From a checkpoint of a small transformer trained on Wikipedia: biases, 5541 steps.
Each number is 128 + 32 x the weight over the matrix's rms, rounded and kept within 0 to 255. Layers, rows and columns count from 0.

# layer 7 attention output (transposed), 256x224, rms 0.222, rows 227-255, columns 112-223
[[111  65 138 175 153 104 164 106  85 135 138  82  85  74 126 205 119  88  92 145 150 139 155 121 148 133 142 162 175 183  73 101 234 126 159 178 115 116   0  75 108 143  99 119 121 106 129  99  65 106 114 117 163 147  95 132 134  91  60 126  84 109 144 185 107 131 161 133 167 117 198 170  81  61 163 160  81 128 116 205  75  85 114 103 200 115  93 119  62 140 139 156 245 124 148  64 138 136 187 122 139 171 171 154  85 212 159 177 100 152 137 166]
 [179 145  66 127 147 196 119 161  83  99 161 114 135 115 144 141 118 163 130 137 125 112 109 142 104 156 187  63 135 185 125 125 104 130 134  98 148  98 129 112 147 174 100 121 127 122 121  70 163 151 132 157 138 118 208 124  62  38 139 116 179 144 158 209 187 147 113 103  48 183 140 160  79 112 159 160 105 120 186 189 165  89 165 143  95 167 117 166 154 180  98 103 119 179 107 159 136  61 157  68 136 171 157 137 165 119 191 128 164  75 149 141]
 [ 88 109 136 108 157  62 111 160 146 156 119 103 122 136 138 112  71 192 116 133  78 124 130 175  99 107 177 128 221 138 118 173 100 150 149 114 168 170  83 195 113 161  92 104 109 148 108 162 101  99 169 105 125 135  87 179 141 109 129 139 129 147 141  93 111  97 179 126 147  75 167 116 124 125 144 107 128 103 149 115 149 187  98 149 138 111 108 153  84  73 191 100 151 171 103 141  99  27 125 132 185 165 163  78 182  97  67  56 137 151 135 143]
 [139 109 121 145 111 141 157 157  86  99 102  84  92 131 166  97 126 181 129 153  97  70 136 115  99  99 165 123 120 115 126 109 141 150 111 189 180 130  94 121 140 120 178 108 110 122  83 113 151 142 137 108 127  82 115 166 103 134 170 128 132 122  21 137 124  70 120 169 204 156 101  96 178 172 116 158 135 104 115 147 208  88 200 129 161 143 123 152 149 120 154 148 108 137 124 191 173  79 128 112 166 139 147 204 126  94 153 135 169 134  74 155]
 [147 139 180 154 141 164 105 143 124 121 121 174 163 101 129 155 169 128 125  79 135  51 134 109 148 132 129 145 159  99 174  85 119 131 153 150 164 151 169 147  90 194 164 180 167 121 159 162 120 112 152 155 165 132  92  94 171 161 117 158 170  96 159 104 154 125  91 104 106 171 138 178 159 163 141 113 130 117  69 125 133 118 151  93 163  64 130  94 162 128 125 183 123 142 168  65 176 171 138 145 104 110 106  81 126  81 145 151  85  45 150 128]
 [154 117 134 156 124 106 136 134  75 148 150 139 146  79  26 106 122 133 117  47 162  38 120 137 134 128  95 120  95 164  79 155 156 123 110  81  96 157 101 130 106 107 121 136 138 124  46 117 109 106 113 130 160 154  75 163 144 152 120 113 157  51  90 142 123 117 199 140  71 171 107 138 182 137 143 139  23  70  87 171 106 115 149 140 148  88  94 140  70  94 127 165 168 158 194 160  95 140 148 144 168 136 151  49 185 146 108 162 124 105 224  86]
 [165 162 185 123  87 140 105  73 158  88 117 131 173 122 108 111 106  78 144  55 180 107 130 120 126 113  56 182  94 106 116  97  93 125  95 116  67 175 120 112 101  80 105 128 149 129  95 132  77 139  98  84 168 140 213 114 131 145 167 173  87  95 197 143  98 141  90 122 120 136 143 112 152 130 139 160 158  94 109  89 153 117 123 145 147  92 121 188 122 109 122 126 102 224 143  66 123  97 177 111 162 112 145 157 216 154 177  79  92 171 189  25]
 [168 147 116  85 164 113 127  90 130 152 147 142  91 108 162 122 132 152 156 140 155 146 104 108 128  42 118 144 123 155 135  70 134 106 129 190 120  94  98  80 165 186  53  97  90  91 159 131 197 122  52 174 115 125  46  71 138 186 149 136 129 134 132 134 130 138 173 140 144 111 103 125 112 173  76  91 125 181 146 158 132 109 186 190 136  51 170 127  74 117  73 131 146 110 109 205 142 111 111 181 186 113 139 159 115 140  76 195 134 124 177 140]
 [141 161  67 123 153  65 111  96 155 169 115 127 163 110 146 110 135 110  98 137 114 155 123 153 164 160 134  90  89 144 169  98  95 145 131 140 113 170 126 141 141 124 153 162 135 141 151 152  85 115  94 164 112 142 139  82 110 172 121 154 138 128 181  86 132 159  79 136 114 208 103 101 137 149 110 124 139 178  98  75  88 112 134 102 125 100 128 108 167 139  76 180 101 148  98  92 129 124 128 157 142  85 137  51 130 145 100 142  47  89 121 131]
 [165 151 114  82 109  99 148  58  41 167 150 154 157 152  87 150  81 113 140 141  20 198 119 150 139 136 153 145  78 167 153 161 106  61 142 117 103 150 117 114 142 135 107 108 134 142 146 162 114  66 122 176  89 113  75 159  70 170 131  66 104 127  60 100 156 157 143  94 141 137 114 107 208  96 133 142 100  94 145 117  45 149  92 136 120 109  69  80 113 112 128 143 143 127  68 183 129 121 155 167  84 133 172 137 152 150 106 171 116 144 179  65]
 [142  66 139  88 131 178 155 150 166 144 182 186 116 178  94 141 154 141  45 141 193 108  91  61 118  88 105 113 102 147 116 112 177 144 142 118 152 154 179 104 117  95  95 163  84 155 130 122 179 127  60 151 135 111 186  80 183 135  97 114 147  88 172 145  93  75 116 147 101 119 158 141  51 154 131  42  96 182 132 169 123 164 176 130 218 118 179 106 118 129 105 174 139 148 145  90 147 189 169 131 214 153 153 129 175 161  93 137 162  65  94  85]
 [100 150 237 160 115 173 119 156 196 140 169 145  60  75 152 124 113 142  70 105 129  70 113 153 124  94 124 183 169 178 169 151 142 180  93 137 158 102 138 129  97 146 114 170 171  99 161 143 106 147 133 106 126 154 139 126  99 124 148 158 188  93 217 116 107 146 156 124 179 126 115 177 109 152 105  72 103 124 102  86 137 110 154 186 170  80 137 133 216 126 117 174 169 111 107 165 148 101 149 122 121 100 131 113 111 129 170 114 195 127 175 138]
 [ 55 135 108 120 152 205 100 152 125 172 172 138 163 117  67 135 154 141 137 139 144  58 119 115 115 120 137 146  50 117 150 142 132 116 112 176 150 152  96 158 157 154 212 154 143 109 125  99 108  96 151 125  68  78 107 126 153 156 156 134  83 155  97 147 103 184  68 115 109 163 137 128 144 164 127 161  89 110 119 133 160 127 115  99 109 156 129 164 129 136 180 111 179 125 209 131  73  89 105 169 141 131 116  58  84 169  96 133 125 132 126  57]
 [154 151 141  76 111 140  43 116  97 167 102 166 110  89 170 137 110 129 147 118 204 133 128 122 119  78  97 160  88 101 124 155 167 157 122 178 118  95 130 126 148 117 135 138 114 129 170 155 166 123 131 109  87 189  55 125 112 160  94  63 154 121 162 143  97 161 176 145 164 179 120 156 155 165 120 116 124  82 191 128 115 134 151 175 125 107 105  92  85 114 123  71 171 121 125 186 109 101 152  95 206 120 136 104 158 139 114  93 132 135  75 186]
 [139 116  89 174 155 106 158  67 139  97 181 104 144 149 120 184 196 162  50 150  90  62  81 134  74  98 100 128 123 125 119  96 147 117 152 160 124 111 136 137  76 130 110  87 115 177 169 137 139  97 140 126 135  61 142 139 138 150  72 105 149 124 142 142 166 133 149  62 120 154 200  75 110  91 160 133  97 109  57  64 181 117 142 127 155 108 106  59  46 194 171 168 137 135 121 104 105 156  79 144  98 148 109 110 108 104 137 159 117 178  94 154]
 [113 128 120 105 114 155 149 171 106 136 184 116 158  89 141 103 144  90 110 149 136  99 170  96 144  95  67  49 210 157 120 158 101 130 125 155 146 132 133 150 112 130 107 177 155 190  92 114 199 129  89 174 105 117 128 102 162 106 135 101 235 150 190 112 107 177 176 125  86 183 181  32 126 125 145 166 112  58  60 166  81 164 166  75 100 200 175 195  99  95 120 139 131 115 132 132 144 144  88 110 140 141 100 141 140 159 107 129 136 146 175 152]
 [147  89 114 141 160 100  81  99 100 131 110 106 108  80 205  89  82 107  70  79 143 136 132 180 103  78 146 113 140 134  66 107 162 148 119 176  95 123  69 100 152 137 152 137 171 168 127 137 105 109 112 170  86 102  49 102  88 142 156 166 103 124 143 103 116 192 193 152 181  91 141 155 147 126 118 150 173  76  79  56  80 102 161 104  89 130 174 102 158 145 103  65 160 107  85 101 167  60 157 118 157 135 139 129 142  99 100 147 162 138 119 113]
 [160 121  45 158 138 143 157 169 107 155 119  99 161  94  79 174 122  67  88 168 131 186 103 125 114 143  92  99  73  80 126 202 173 136  74 118 122  64 107 148 105 215  53 128 209  78  86  92 138 127 126 157 177 168 119 153 114 116  84  98  68 134 125 152 144  83 152 252 109 101 136  63 122 154 113 177 143 109 112 100 149 174  72  96  67 165 107 159 148 142 115  88  82  81 139 178  86  69 101 163 168 184 117  76 186 143  85 155 100 127 114 190]
 [136  93  77  98 144 143 141 167 160 125 143 135 130 101  73 133 133 159 137 163 166 126 108 118 126  93  93 109 205 145 172  83 166 127  89 138 171  97 133 106 108 202 145 133  56 160 124 121 137 141 105 107  89 112 156 160 170  45 235 128 158 164 133 142  57 116 155 164 147 101 107 169  60 160 147 120 155 154 131 190 116 113 103 191 128 146 127 135 151  61 157 142 108 156  89 126 187 108  83 152 157  97 155 109  73 112 123 131 111 120 108 119]
 [112 149  90 168 171 156 100 107 108 139 153 187 200  79  63  83 167  78  94  96 215  65 128  55 116  85 130 128 124 107  90 171 100 114  87 146 140 162 124  69 113  87 120 117 148 118 173 122 121 151 166 123  95 115 174 124 101 104 129 130 151  93 102 143  90 112 141 166 103 131 128 118  98 115 141 140 170  90 123 175 127 124 152 179 157 159 160 181 150 108 120 133  97 148 135 191 188 121 161  83  81 114 114 126 166 138 108 105 180 131 104 150]
 [102 105  96 126 135 204 121 128 137  88 123 147  55 109 161 104 161 139 135 125 210 124 121 178 123 106  83 103 192  67 157  66 114 165 194 163 148  73 114 241 136 159 116 118 193 176 128  94 102 205 114 118  95 114 125 109 169  81 141 133 153 113  63 156 133  81 108  98 122 126  74 128  91  99 153 137  72 153 169 153  82 123 138 152 105  95 134 104 144  94  72 126 129 134 102 127  39 158 121 139  82 148 143 108 166 102 126 173 192 155 122  76]
 [119 112 170 107 155  97 101  47 134 160 140 158 176  58 115  98 134 124  72 111 161 163 100 141 132 110  18 143 119 103  84 156 126 162 141  99 135 206 171 143 127 206 110 175 128 145 186  93 114  44 136 184 109 137 102 137 179 108 155 152 140 143 130 156 119 159 127 102 187  95  97 108 149 110 114 125 147  96 136 122 172 137 189 217 176 131  98 131 151  90 112 101 200 151  52 151  60  56 143 150 149 162  86 178 174 106  52 119 124 128 175 168]
 [132 102 138 125 171 133 153 131 121 143 101 159 143 189 159 168 125 158  87 113 175 172  78  73  83  99 115 182 145  83 131  61 166 186 144 148 161 163 156 155 216 120  86 133  20  99 167 127 167 139  97 167  94 117 101 162 168 177 173 141 128  86  95  68 124  96 110 177 172 136  63 156 160  96  73 127  63 151 167 132 153 181 133 110 154  66 144  97 128 120  98 156 131 100  74 155 169  89 188 164 106 150 142 145 193 138  98 161 190 164 118  94]
 [121 130  41  65 133 159  81 136 109 144 205 212 119 105 132 148 150  94  92 132 117 156  60 128 164 140 145 186 232 114 135 191 137 144 138 173  67 138 103 125 155 132 106 144  55  87 120 128 142  98 132 105  49 139 109  85  97 168  85 109 170 181  68 187 104 116  89 129 107  93  87  80 173  94 164  55  60  65 148 105 184 104  60 113 105  99 119 152  64 137  95  79 110  89 174 185 125 178 168 164 112 179 112  57 159 109 139  78 175 109 136 158]
 [112 110  67 151 187 176  75 102 131 129 114 165 139 120 160  91 120 158 141 168 200 104 141 147 142 142 157 144  67  65 133 149 101 118 128 157 157  70  60 107 141 160 149  95 227 153 165 242  88 185 144 110  81 122 133 164 123 114 163 159 129  79 182 135  60 170 125 107 130 154 137  92  91  52 132  62 134 127  54 113 150 177 130  84  64 136 160 120 158  92 145  90 214 157  94 122 122  98 212 103 159 175 154 141 155 155 119 157 111 106  47  93]
 [ 99 125 145 176 123 121  89 130 100  92 159 143 119  99  96 136 124 108 158  71 139  90 162 152 115 184 134  79 198  92 148 176 137  70 122 121 109 140 141 118 135 130 117 127 153 124  98  99 127 183 155 134 158 173  86 130  85 121  64 135  95 137 153 129 205  95  95 155 145 144 144 109  96 102  98 189 190 134 173 161 111  80  74 162 151 171 173 169 121 180 102  82 102 135 124 147 114 103 135 131 166 146 146 182 141 126 141 115 130 162  94 198]
 [159 112  95 151 115 172 124 123 116 167  93 163 144 105 157 165 139 125  68 165 156 162  61 119 152  92 133 178 148 135 129  85 130 147 174 193 105  91 146 103 126 101  55 111  81  87 168 101  77  93 114 120 138 140 157 193 157 185  75  87  91 149  79 183 145  94  85 144 160 164 141 209  93  36 174 119  77 140 111 103  46  82 121 173 155 179  80  82 183 158 119 145 152 135  95 125 120 121 149  86 125 124 177 184 190 191 131 129 150 120  89 126]
 [176 132 156 108 144 138  92 204 177 151 115 151  98 125  95  63 100 148 172  86 147 174  33 165 133  99 115 153 125  83 164 112 135 132 109 140 103 193 138 145 124 120 132 107 127 120 128  91 206 112  75  95 145 149 125 149 102 158  76 139  91 130  88 111 126 127 183 136  65 142 124 150 188 133 140 127  63 171 138 120 145  78 160 156 107 138 131 111 151 194 153 138 113 162 163 178 108  95 176 193 154  84 115 141 143  77 184 117 156  95 124  85]
 [104 155 112 138  94 182 113 139  99  98 104  98 129 122  98 166 134 133 181 171 161 194  93  61 145 131 104 133 181 121 160  79 206 128 175  80  90 158 149 146 118 113  75 113 116  82 185  94 141  85  89 157 157 133 113  77 161 105 122 171  86 157  96 100 159 169 114  78 180  57  87 166 208 139  57 125 108 123  69 128 150 109 107 124 137 149 130 177 107  73 185 213 140 147 144 120 121 173  85 163  54 113 151 169 131 110 137 199 147 247 166 122]]
# layer 7 attention value, 256x224, rms 0.256, rows 228-255, columns 112-223
[[171 149 189  66  86  72  99 134 175 128 119 214  92 121  94 113  78  84  81 149 107 190 149 108 180 161  83 172 151 180  89  91 153 167 129  88 118 119 108 147 185 147 133 160 103 158 120 129 145 108 126 146  80 127 103  85 126 177 129 117 133 165  91  64 144 101 122  87 147  61 164  72 170 172 159 128 144 167  65  63  99 157 163 109 123  51 133 158 123 112 163 157 185 159 142 112 134 152 154 160 125 102 119 122 148  84 133 159 122 164 164 158]
 [184 123 112 147  73 186  61 136  84 104 100 181 150 141 103 111  97  99 123 130 186 154 125 130 137 167 109 140 145 114  70 110 134 100  76  83 118  79 124  79 138  87 149 160 190 147 152 120 162 150  88 146 143 101 118  62 102 164 159 117 135 123 116  86 104  88 112 123 115 156 143 132 157 160 139 161  96 148  60  90 127 136 173 141 139 138 140 109 128 178  89 167  89  53 156 156 137 144 122 119  83  89 106 175  34 182 172 166  84 120 191  89]
 [145 218 120  97 161  80 125  83 196 161 193 149 151 124 129 120 133 118 135 146 148 184 160 159 117 166  63 166 154 132 108 116 106 108 125  74 147 116 147 122  81 103 117 142  86 127 124  96 108 105  87 117 112 126 143  82 107 123  83 121 148 142 143 100 165 219 143 132  88 104 129 197 113  99 153 144 100 156 138 125  49 184 109 133 120  81 145 136 114 129 148  92 122 173 144  91 123 177 220 129 114 138 155  71  89 147 106 106 108  78 153 143]
 [ 97 126  38 119 105  86 147 139 147 188 100  76  97 158  86 146  93 156 119 178 136 142 130 115 123 115 163 111 113 133 124 136 202 143 127 135 126 109  94 102 179 173  95 108  98  73  90  72 132 144 166  99 131 157 145 190 139 141 118 123 105 138  92 186 124 162 165 211  97 114 167 123 134 120 153 123 102 128 142  88 146  99  93 138 139 152 161 123 117 114 148 108 135 100 156 149 134 110 135  93  80 151 114  91 173  95  88 165  73 193 118 113]
 [124 172 123 109 156 155 167 144 130 120 111 134 110 170 163 153 138 114 144 161  78 220 174 156 141 150 124 129 137  64 147  86 144  80  80 178 126 134 113 191  54 111 167  79 151 106 103 104 106 123 159 113 143 164 158 144  98 125  81  87 122 178 159 106 111 178  98 108 171 119 163 124  74 103  95 109 194 175  80  77 162 198 148 124 133 172 128 158 136 165 126  88 104 114 106 112 112  98 124  87  43 123  99 202 115 106 152 119 166 129  93 164]
 [102  96 135 122 174 154 152 181  93 178 142  83 151 142 123 154 192 124 123 186 152 142 203 148  92  90 195  70 134 116 146 140 139 167 108 112 207  92 139 183  96 197 190 108  75 137  87 144 116 121 124 166 101 133  68 131  57 121  81 152 218 192  52  95  99 188 138 147 136  90 127 131  78 201 168 154  72 124  86 119 141  86 118  89 102 158 161 146  93 194 160 154 164  78 120 144  92 171  67 133 122 125 115 113 101 124  83 148 175 115 112 234]
 [123 174 123 112 149 139 103 219 137 130 100 141 125 106 142 117 117 149  76 115  89 128 143 174 101 158 107 116  98 102 133 204 127 127 128  71 136 159 129 107 100 109 184 192 180 135 113 131  74  96 151 141 123 115 125 148 114 145 125 152 163  90 106 177 164 129  88 124 108 110 164 132 136 118 101 138 142 163 156 132  80 150 113 131 116 199 100 100 179 141 102 123 124 190  99 122 117 148 141  95 184 123 174 123  96 123 123 105 118 103 121 132]
 [124 112 189 139  96 190 135 113  74 138 137 129  89 119 135 186  93 166 163 122 132  80 121 161 108  50 100 141  84 143 101 117 144 129 111  85 145 106  37 130 131 155 131 127  89  88 129  60  80 129 133 102  90 123 134 149 147 147 155 116 121 142  82 181 145 118 145 161 120 148 121 136 155 132 113 105 147 100 141 132 138 101 107 145 160 151 149 122 105  66 145 133 137  88 196 162 197 148 122 110  91 168 118 152 162 126 161 136 158 157 110 168]
 [101 115 132 144 127 203  93 165 182  75  49 135  78  82 138 118 101 119 102 139 157 123 149  89 107 135 123 138  76  89  98 100 116 119 146 115  77 118  61 153 195  77 151 132 151 124 165  78 164 134  71  87 116  76 160 129 174 133 165  98  78 136 142 151 156  99 121 109 100 142 131 158  79 189  96 130  87 151 116 146 135 130 128 124 146 153 153 185 120  84 176 141 164 113 107  97  69 115 124 102 147 133 114 118 121 130 106  85 138 132 121 167]
 [107 186 164 161 178 119 153  91 202 161 116 131 137  90 137  65 160 103 177 151  79 104 176 150 110 161 117  96 159  72 167 146 133 120 140 155 150  79 141  90  82 163 145 112 174  98 128  97 112 167 205 146 162 124  97 132  69 106 157 120 124 151  83 126 133 136  52  99 190 168 123 119 190 134 140 205 148 133 144  65 143 116 124  88 115 143  86 121 124 131 105 129 131 125 120 132 126  90 145 108 109  94 156 144 131  98 163 130  74 148 169 125]
 [130 130  64 169 150 118 109 125  79  94 124 108 154 153 144 166  90 172 107 183 121 194 164 107 116 207 136  85 150 104  77 187 148  92 173 132 162 157  95  92 125 141 115 100  46 163 106 137 119 124 114 147 159 142 146 135 171 175 105 116  78 170  52 211 138 139 140 193  79 117 145  66 107 126 114 206 142 140 139 126 185 159  97 140  79 196 106 125  89  80 136 151  92 155 145 122 126 160 156  87 109 150 131 124 147 120 152 132  90 165 115  89]
 [160 118 212 110 113 110  76 127  98 168 102 123  83 146 164 151  46 101 117 104 144 153 114  99  70 111 119 168 178 133 108  69 126  93 108  84  66  88 138 158  79 122  61  36 180 145  93 120 104 118 191 175 161 143 148 131 116  70 125 118 127 117 181 135 120 108 207 176 125 170 134 209 102  69 104 111 152 141 138  95 119 120 155 107 126 129 127 112 112  98  72 130 102 106 128 157 184 142 123 128 141 150 116 169 183 107 200  77 119 108 197 181]
 [172 135 112 179 130  96 191 184 138 123 159 114 169 146 113  87 107 137  93 121  77  83  57 127 146 199 113 115 145 126 130 154 186  39 164 129 157 165 102 178 102 107 115 115 144 131 105 142  65 134 152 158 138 151 143 152 135 106 150 114 123 128 113 117 120 112 117 125 108  81 113 131 150 104 107 143 129 240 134 146 157  95 107  99 121 155 150  57 138 111 150 169 127 103 145  88 154 150 137 119 100 109 149 161 121  99 140 153 155 122 172 112]
 [162 135 106 114 111 122 175 119 137 121  85  88  71 121 166 101  80  93 173 114 154 164 122 111 201 161 158 123 103  91  90 118  95 140  82 132 114 141 162  73 128 165 104 158 123 121 120 173 165 133 150  88 128  85 110 134 112  54 120 130 185  71 143 128 136 165 142 127 107  79  71  90 161 139 136 124 167 144 145 169 122 129 101 154 124 160 105 144 174  47   7 159 109 134 128 154 118  92 198 187 152 135 158 176 157 126 113 124 175  75 158 103]
 [132 153 161 105 154 109 140  59 152 124 100 133 110 132 109 116  95 118 155 109 105 138  84 115 130 126 139 179  35 112 199  68 150 143 190 130 116 124 133  98  89 114 170 149  96  97 154 131 137 199 172  61 166 125 137 181 144 168 106 114  74 134 109 108 126 136 112 123 146  67 118 151  96 129 117 123 174 191 125 108 242 153  94 118 109 108  81  94 155 182  95 145 164 110 183 144  92 106 141 131 145 105 128  95 147 169 131 143 121 111  94 124]
 [180 116 137 127  70 159 118 161 156 171 147 184 124 136 108 121 132 117  94 112 104 129 135 141 122 123 107 200 145 117 141 122 141 130 148  48 157 111 139 128  75 145 138  86 126 142  95  51 115 144 119 123 133 160 125 164 137 135 121  96 130 106  85 137 184 120 136 158  81 174 129 111  94 111 175  95  69 193 174 149 148 127 134 104 115  89 165 131 137 127 151 194  77 139 186 148  91 165 123 142 114 129 104 135  67 113 153  91  82  73 147 148]
 [ 89  59 132  86 153  84 108 118  93 150  95 147 124 194 134 122 125  99 190 116 140 104 126 131 113  50 158 176 173 114 126 112  83 114 130 164 103 166  68 149 136  82 148 162  79 147 137 109 138  41 182  84 100 126 151 111 150 141 120 148 155 126 120 102 118 142 167  26 194 106 129 155 116 143  87 138 103 150 110 137  95  83 110 162 152 142 128 112 129 148 111 127 176 165 111 105 145 184 105 136  72  98 144 165 141 158 140  76 192 151 147  91]
 [115 148 156  93 103  94  97  92 141 119  84 141 146 137 146 163 108 120 118 117 112 136 109 117  79 136 126 178 123  94 145 148 120 149 122 109 106 129 102 120 109 142 149 113 251 112 139 166 136 163 133 103 115 105 123 102 114 152  90 109 163 125 111 107 176 182  78 135 128 133 206 125 171  33  63  74 116 131 121  97 150 125 127 107 136 224 174 169 115 180 131 134 130  68 137  90 139 151 167 187 117 138 112 129 150 146 128 116  89 140 164  88]
 [135 115 145  67  89 137 144 149 109 130 145  82 100 143 134 182  95 112 150 172  73 156 136 136 104 177 150  80 125 120 119 139 142 153 155 149  90  98 142 196  52 211 163 127 118  79 144 119 114 174 152 128 123 124  52 137 163 102 160 110 156 132 164  84 147 142 151 117 152  71 136 104 169 170 173 180  51 164 124 101 135 109 124  86 125 114 140  35 151 174 107 166 161 121 186  63  89 139 123  91 160 163 131 147 162 127  81 119 134  89 169 125]
 [145 193 160 146 118  67 104 136 144 136 127 157 160 128  96 128 173 163 149 145  93 110 117 120 155 155 128 108  97 147 121 127 174  97 186  81 171 137 140 101 136 128 174  90 146  61 112 194 152 123 113  66 149 124  78 105 168 122  86  90  71 118 192 104 106 198 135 127 160 113 199 107 140 104  98  98 185 123 109 124 104 135 106  98 131 121  99 143 122 141 190 128 106 117 154 131 198  67  99 165 134  91 100  45 166 135 102  93 160 128 102 161]
 [107 179 145 189 131 198 140 162 104 168  83 124 127 177 116 189 133 132 132 165  65  66 134  87 113  91 188  65 142 151 114 148 135  89 125 160  80 126 151 101 123  82 146 153 187 100  67 138 115 191  94 134 156 155 129 111  91 115 206  86 139 161 145 140 147 105 144 150 104 168 121 144 122 145 122 148 106 157 136 150  95 135 105 108  50 168 120 165  57 108  88 152  91 158 179 139 179 138 109  63 121  96 153  98 130 122 158 157 106 151 110 130]
 [131 168 114 131 124 100 135 196 158 137 137  95 124 100  85  93 140 131 163 156 102  82 131 165 109 168  78 100  81 188  64 203 128  72  67 110  60 127  79  55  50 142 173 116 228 146  89 201  62 158 146 155 174 131 100 128 130 142  84 145  99 123 172 164 160 120 120 113  93 136 174 140 127 216 163 120 148  59  96 109 126  73 149 143 143 145 107 176 106 117 169 146 177 155 149 114 105 163 158 122 173  94 130 106 127 139 107  77 102  47  96 156]
 [133 146 150 162  99  73 173 145 164  89  70 137  95 188 108 175 112 123 173  66 101 105  85 173  86 166  91  76  57  89 129 119 117  62 110 115 138 123 120  95 139 121 103 118 206 122 155 164 167 137 155 173 165  87 100 208 139 124 106 172 164 123 172 140 157 112 229 120 115 113 159 130 112 166 141 187 168 129 124 169  85  85 183 166 149 173 110 134 193  96 155 199 133 212  64 113 134 157 165 137 163 119 127 208  82 156 105 158 101 138 119 107]
 [160 128 168 143  73  70 141 141 121 133 168 130 192 134 135 175 176 150 101 110  51 109  99  91 140  59  80  93 196 141 122 141 167 156 121  77 101 151 137 140 109 181 130 101  83 124 131  72 123  52 134  97 147 191  76  66 143 134 118 105  97 218 145 136 190  80 173 158  64 136  85 242 132 130 206 179 104 114 152 141 112  98 130 117 161  96 122  68 117 107  92 214 122 117 179 128 130 150 114 184 105  97 111 108 129 128  86 109 159 177 196 209]
 [122 105  98 113 132  96 210 136 122 164 152 147 133 111 152  94 156 124 147 125 126 154 109 108 157 104 162 131 105 189  86  76 132 131 141 113 134  95 127 102 115 108 103 163 127  79 207  92 110 119 104 107 117 143 186 144 144 117 155 131 126 121  90 108  76 163 132  65 166 108 123  87 224 194 180 150  82 147 122  86 125 131 184  94  92  78 130  81 124 159 142 135 160 122  82 122 108 165 130 136 141 107 120  66 184 151  94 106 169 142 125  57]
 [ 99 175 147  94 140 104 136  99 229 145 165  96 159 152 103  77 162 125 131 112  70 112 153 173 132 155 126 105 152 148 100 196 126 139 145 104 105 168  76 158  88 208 176 168 123 126 107 181 130 103 131 183 155  54 140  56  87 115 153 176 117  80 185 137 164 198 190  98  92 155 150 102 148 218 111  81 146 100 167 166 132 196 128  98 122 125  96 132 118  43 168  37 141 165 114 134 155 146 165 111 131 206  38 101  53  88 152 107 146 153 117  99]
 [121 150 103 126 118 193 138 162  88  89 144 143 109 181 183 136 138 107 152 133 143 146 211 148 138 131 109 135  73 186 107 154 123 104 186 155 131  97  95 112  89 129 114 130 118 145  90 124 128 156 200 175 123 129 146 123 129 142 137 132 156 125 167 154 104 155  85 157 149 124 159  89 101 137  74  92 177 116 155 124 122 180 124 128 159  84 129 117 161 116  97  93 133 129  89  81 139 162 182 104  60 142 165 122  95  87  88 131 138 153 143 157]
 [112 103 107 110 126 121 132 147 144 109 160  85 128 177  95 109 144 171 119  89 105 117 101 138 122 166 141 147 108 164 122 155  61 160 121 178 103 127 193 106 162  92 151 170 116 128  82 195 171 149 139  71 116  95 171 147 152 185 113 125 148  90 182  99 155 149 163 145 159 175 161 115  81 112 202  44 140 119 177 116 122 148 101 143 118 171 100  96 153 141  91  82 129  93 107 141 145 106 156 127 193 157 108 152 137 168 123  52 106  12  61 135]]
# layer 7 MLP up, 896x224, rms 0.288, rows 0-2, columns 112-223
[[ 96 119 169 167  81 161 122 131   9 208 104 129 171  63 104 134 155 115 111 119 187  97 179  97  65 129 146  72 158 100 117 149 136 174 183 141  97  83 158 115 103  88 112 112 158 149 139  80  90  57 150 139 139 192 145 132 147 117 116 134  82  94 142 151 117 160 188 111 106 150 112 166  72 150 124 149 131 126 136 154 121 158 133 113 121 121 148 106 183 123 127 121 135  83 139  92 127 104 163 114 133 106  94 192 130 119 152 145 149 204 127 153]
 [144 115  54 133 108 129 120 163  73 148 196 149 168 136 116 178 168 204  51 143 107  83 107 125  26 178 133 140 135 154 102 131 155 176 151 109  99  95 114 111 155 139 158 122 128  63 156 148 104  93 132 125 102 209 151  70  42 151 139 172 134 103 108 141 148 110 132 137 176 137 139  81 150 118  78 145  82 126 128 121 137 166 151  75 150  91  98 155 148 130  88 162  86 172 138 134  87 159  61 117 149 160 127 106 148 107 146  91 162 123 149 156]
 [167 115  73 141  91 104  52  99 173 177 153 145 157 102 106 136 105  90 138 150  49 136 128 168 179 169 123 114  93 136 114 132  91 179 122 112  75 180 114 141 127 140 168 100 107 110 140 105 163  99 105 118 119 137  87 109 114 110 124 159  98 178  79 127  75 174  58  75 155 143 123 100 159 124 141  48 129 103 147  90 191 130 138 107  98 116 107  68 157 115 109 105 162 131 162 182 183 108 166  80 167 180 116 113 102 114 115  50 135 115 183 123]]
# layer 7 MLP down (transposed), 896x224, rms 0.288, rows 0-1, columns 112-223
[[138 132 151 157 109  76 124 130 126 118 108 123 123 212  89 129 136 165 115 100  73 133 136 144 107 106  81 207 188 109 112 198 111  89 187 165 137 108  99 174 144  94 135 159  88 127  67 104 130 136 152 125 118 109 162 105 167 184 118  73 165 144  84 126 144  77 147  85 163 104 115 118 120 128 101 121 121  89 176  94 111 126 164 135 131 109 136 153 175 124 103 109 146 153 174 114 194 146 109 105 134 127  98 132 153 117 167 111 127 119 134 149]
 [147  63 123  91 144 137 149 111 120 152 109 100 102 165 134  95  87 148 108 111 127  76 154 163 166 119 127 123 117  93 120 119 119  98 104 144 128 115 100 117 157  95 168 131 137 188 149 159 114 123 107 122 183 104 110 148 135 124 117 145 202 143 217 141 154 120  99  72 147 135  90 111 121 164  67 190 147 114 129 146 117 121 157  84  88 134 126 212  98  99 186  75 152  71 166 119 148  76 123 141 116 123 104  76 161 149 155 139  91 121 140 179]]